Part of a small language model's weights.
Size: width 128, 1.9M parameters.
Architecture: LayerNorm before each block, learned positions.
Each number is 50 + 12 x the weight over its row's rms, rounded and kept within 0 to 99. Layers, rows and columns count from 0. The size before them is the row's rms in percent of the matrix's.

# o: layer 2 attention output (transposed), 128x128, rms 0.166, rows 127, columns 0-127
# up: layer 2 MLP up, 512x128, rms 0.182, rows 0-4, columns 0-127
# down: layer 2 MLP down (transposed), 512x128, rms 0.174, rows 0-4, columns 0-127
o127 105:43 30 49 50 49 40 52 47 53 33 39 32 61 71 38 64 57 59 47 29 29 63 42 54 44 65 32 40 51 48 48 46 54 30 57 62 41 29 68 58 46 55 51 52 37 75 61 51 50 50 43 82 61 27 51 48 41 59 50 68 27 56 77 42 44 61 47 41 45 44 33 54 50 53 46 64 30 43 60 40 26 66 50 41 52 40 41 75 42 57 49 50 68 45 71 49 29 46 53 39 21 70 43 63 43 49 50 62 43 55 53 50 76 42 39 52 42 31 49 61 62 52 50 57 54 59 55 40
up0 102:51 72 61 54 58 50 51 57 39 43 57 28 32 54 69 47 48 51 65 33 69 34 37 62 48 40 44 36 49 27 63 45 37 33 43 47 47 39 80 71 41 66 40 56 52 40 35 47 59 48 45 27 31 52 69 42 40 49 57 27 51 46 51 60 39 61 45 48 59 51 31 61 81 56 45 43 63 53 40 47 59 59 39 39 40 63 52 68 61 49 53 70 58 36 58 69 30 46 58 44 53 65 39 33 52 60 39 38 66 38 36 42 66 36 43 43 59 64 51 45 60 44 34 56 51 70 32 67
down0 104:54 69 21 58 38 43 54 63 41 57 60 43 55 46 56 58 59 43 43 71 65 52 51 31 45 32 53 49 51 60 40 56 50 29 50 48 55 38 71 66 43 75 67 54 49 68 53 29 61 38 38 52 53 65 50 54 32 49 47 78 20 32 53 57 51 51 25 44 72 48 58 53 39 69 54 42 70 37 62 47 65 64 42 59 57 56 44 40 64 40 37 68 48 74 57 35 48 48 62 45 47 60 59 46 32 56 56 30 50 42 62 72 40 45 45 62 53 70 46 68 42 57 54 56 49 40 37 55
up1 101:53 82 58 69 49 46 37 62 49 53 53 67 41 35 37 52 33 53 63 59 73 63 72 47 25 43 67 36 58 52 59 32 40 46 44 27 53 47 55 55 51 36 46 31 61 22 51 59 73 29 54 48 31 55 58 38 44 48 38 41 38 46 47 55 56 44 59 59 53 58 73 53 48 65 56 67 48 38 54 54 56 56 30 59 48 65 68 45 60 34 44 53 46 51 41 53 57 54 48 36 61 50 59 35 53 71 18 64 51 45 52 56 42 42 77 61 37 44 46 61 52 35 58 55 64 53 74 43
down1 107:25 35 30 45 49 48 47 48 60 50 39 38 73 41 36 53 26 73 66 53 29 53 58 56 37 57 42 64 32 56 48 51 42 53 34 57 43 40 37 52 24 65 48 50 68 57 48 46 50 48 45 48 53 33 67 39 47 44 43 43 40 60 38 41 76 64 62 62 55 50 54 42 62 28 44 66 52 61 48 61 54 61 46 32 26 64 30 69 66 54 65 49 43 51 44 58 47 29 54 44 33 28 58 50 55 49 68 75 41 66 51 66 47 67 53 58 48 56 29 43 58 50 56 64 58 61 69 51
up2 107:35 59 56 54 60 33 31 62 65 43 32 51 54 58 50 30 48 56 42 55 76 46 32 74 33 44 54 67 45 42 25 40 68 51 43 49 82 49 53 42 31 45 48 58 72 47 38 42 74 53 52 60 54 49 71 60 50 49 51 52 50 44 67 46 49 54 58 55 58 48 43 30 48 77 41 54 49 52 68 49 35 49 71 49 60 68 44 48 49 42 61 47 55 32 34 51 67 56 70 58 62 29 49 31 53 39 68 26 35 64 50 33 43 56 57 41 38 43 42 42 42 56 58 41 39 62 31 58
down2 106:55 41 51 52 55 36 44 39 57 69 68 39 63 65 58 29 49 59 42 55 40 59 40 32 52 52 45 39 53 48 62 43 42 38 26 49 59 45 47 57 42 64 26 75 49 61 53 39 25 36 66 43 45 50 47 59 49 66 45 55 48 49 68 57 32 59 36 50 40 68 68 53 50 54 36 35 46 63 63 56 72 48 43 53 21 41 62 56 48 45 34 47 41 49 43 58 36 66 59 57 34 59 68 70 59 56 66 35 50 47 54 48 77 49 11 54 66 65 44 50 27 62 60 56 51 44 42 45
up3 097:48 66 54 51 55 43 40 58 62 56 40 42 61 47 55 77 48 54 78 52 35 35 39 58 36 18 56 60 51 54 65 33 53 34 33 38 45 66 27 42 60 50 70 53 70 39 60 39 44 44 16 41 53 42 44 65 39 64 35 72 42 44 63 49 51 43 50 43 51 69 37 58 48 45 57 41 37 38 41 54 46 46 24 26 47 25 48 61 68 61 63 65 57 45 59 37 56 59 45 51 43 52 58 51 54 53 45 52 44 56 48 47 54 60 55 61 49 44 54 52 52 78 29 65 48 39 79 41
down3 098:42 38 56 45 30 44 56 26 66 55 46 41 46 78 59 29 34 50 63 47 39 63 51 68 65 35 53 50 67 59 46 54 60 46 56 64 51 65 44 44 63 63 72 56 68 39 46 63 65 52 46 27 42 52 48 61 55 54 42 34 52 61 41 41 57 62 38 56 61 56 62 65 58 46 52 54 41 41 61 62 53 61 43 47 55 67 77 33 43 58 39 42 58 62 16 44 62 61 58 60 35 77 46 52 49 41 52 46 34 59 62 44 47 31 70 63 74 52 77 54 70 41 55 39 55 53 62 58
up4 110:72 58 36 37 61 48 33 48 58 34 57 52 60 60 77 46 36 53 51 54 56 58 48 63 42 63 67 55 53 50 50 40 36 35 51 63 70 44 58 49 43 30 49 16 59 56 53 31 60 36 48 52 38 40 47 29 46 41 42 28 36 55 62 55 35 64 61 41 67 50 53 46 62 49 57 74 43 57 33 64 50 58 46 42 68 62 63 55 59 64 51 37 50 49 39 25 78 35 45 32 62 56 38 62 44 59 57 53 35 41 49 47 49 32 52 50 52 29 30 61 36 72 73 64 49 60 51 51
down4 110:67 75 41 61 52 50 39 57 47 41 42 49 40 65 57 38 51 62 56 54 69 50 49 59 42 39 49 57 56 63 52 48 35 72 64 44 45 33 60 42 41 49 53 52 52 46 38 50 63 46 39 41 24 45 42 47 32 57 61 48 51 68 66 61 54 40 40 61 66 66 81 34 63 41 44 79 39 53 63 44 30 59 54 65 54 53 36 30 68 51 36 35 55 52 26 48 51 61 58 42 47 58 51 45 60 68 62 34 36 31 31 30 56 58 70 40 37 52 35 69 63 41 55 71 37 65 50 59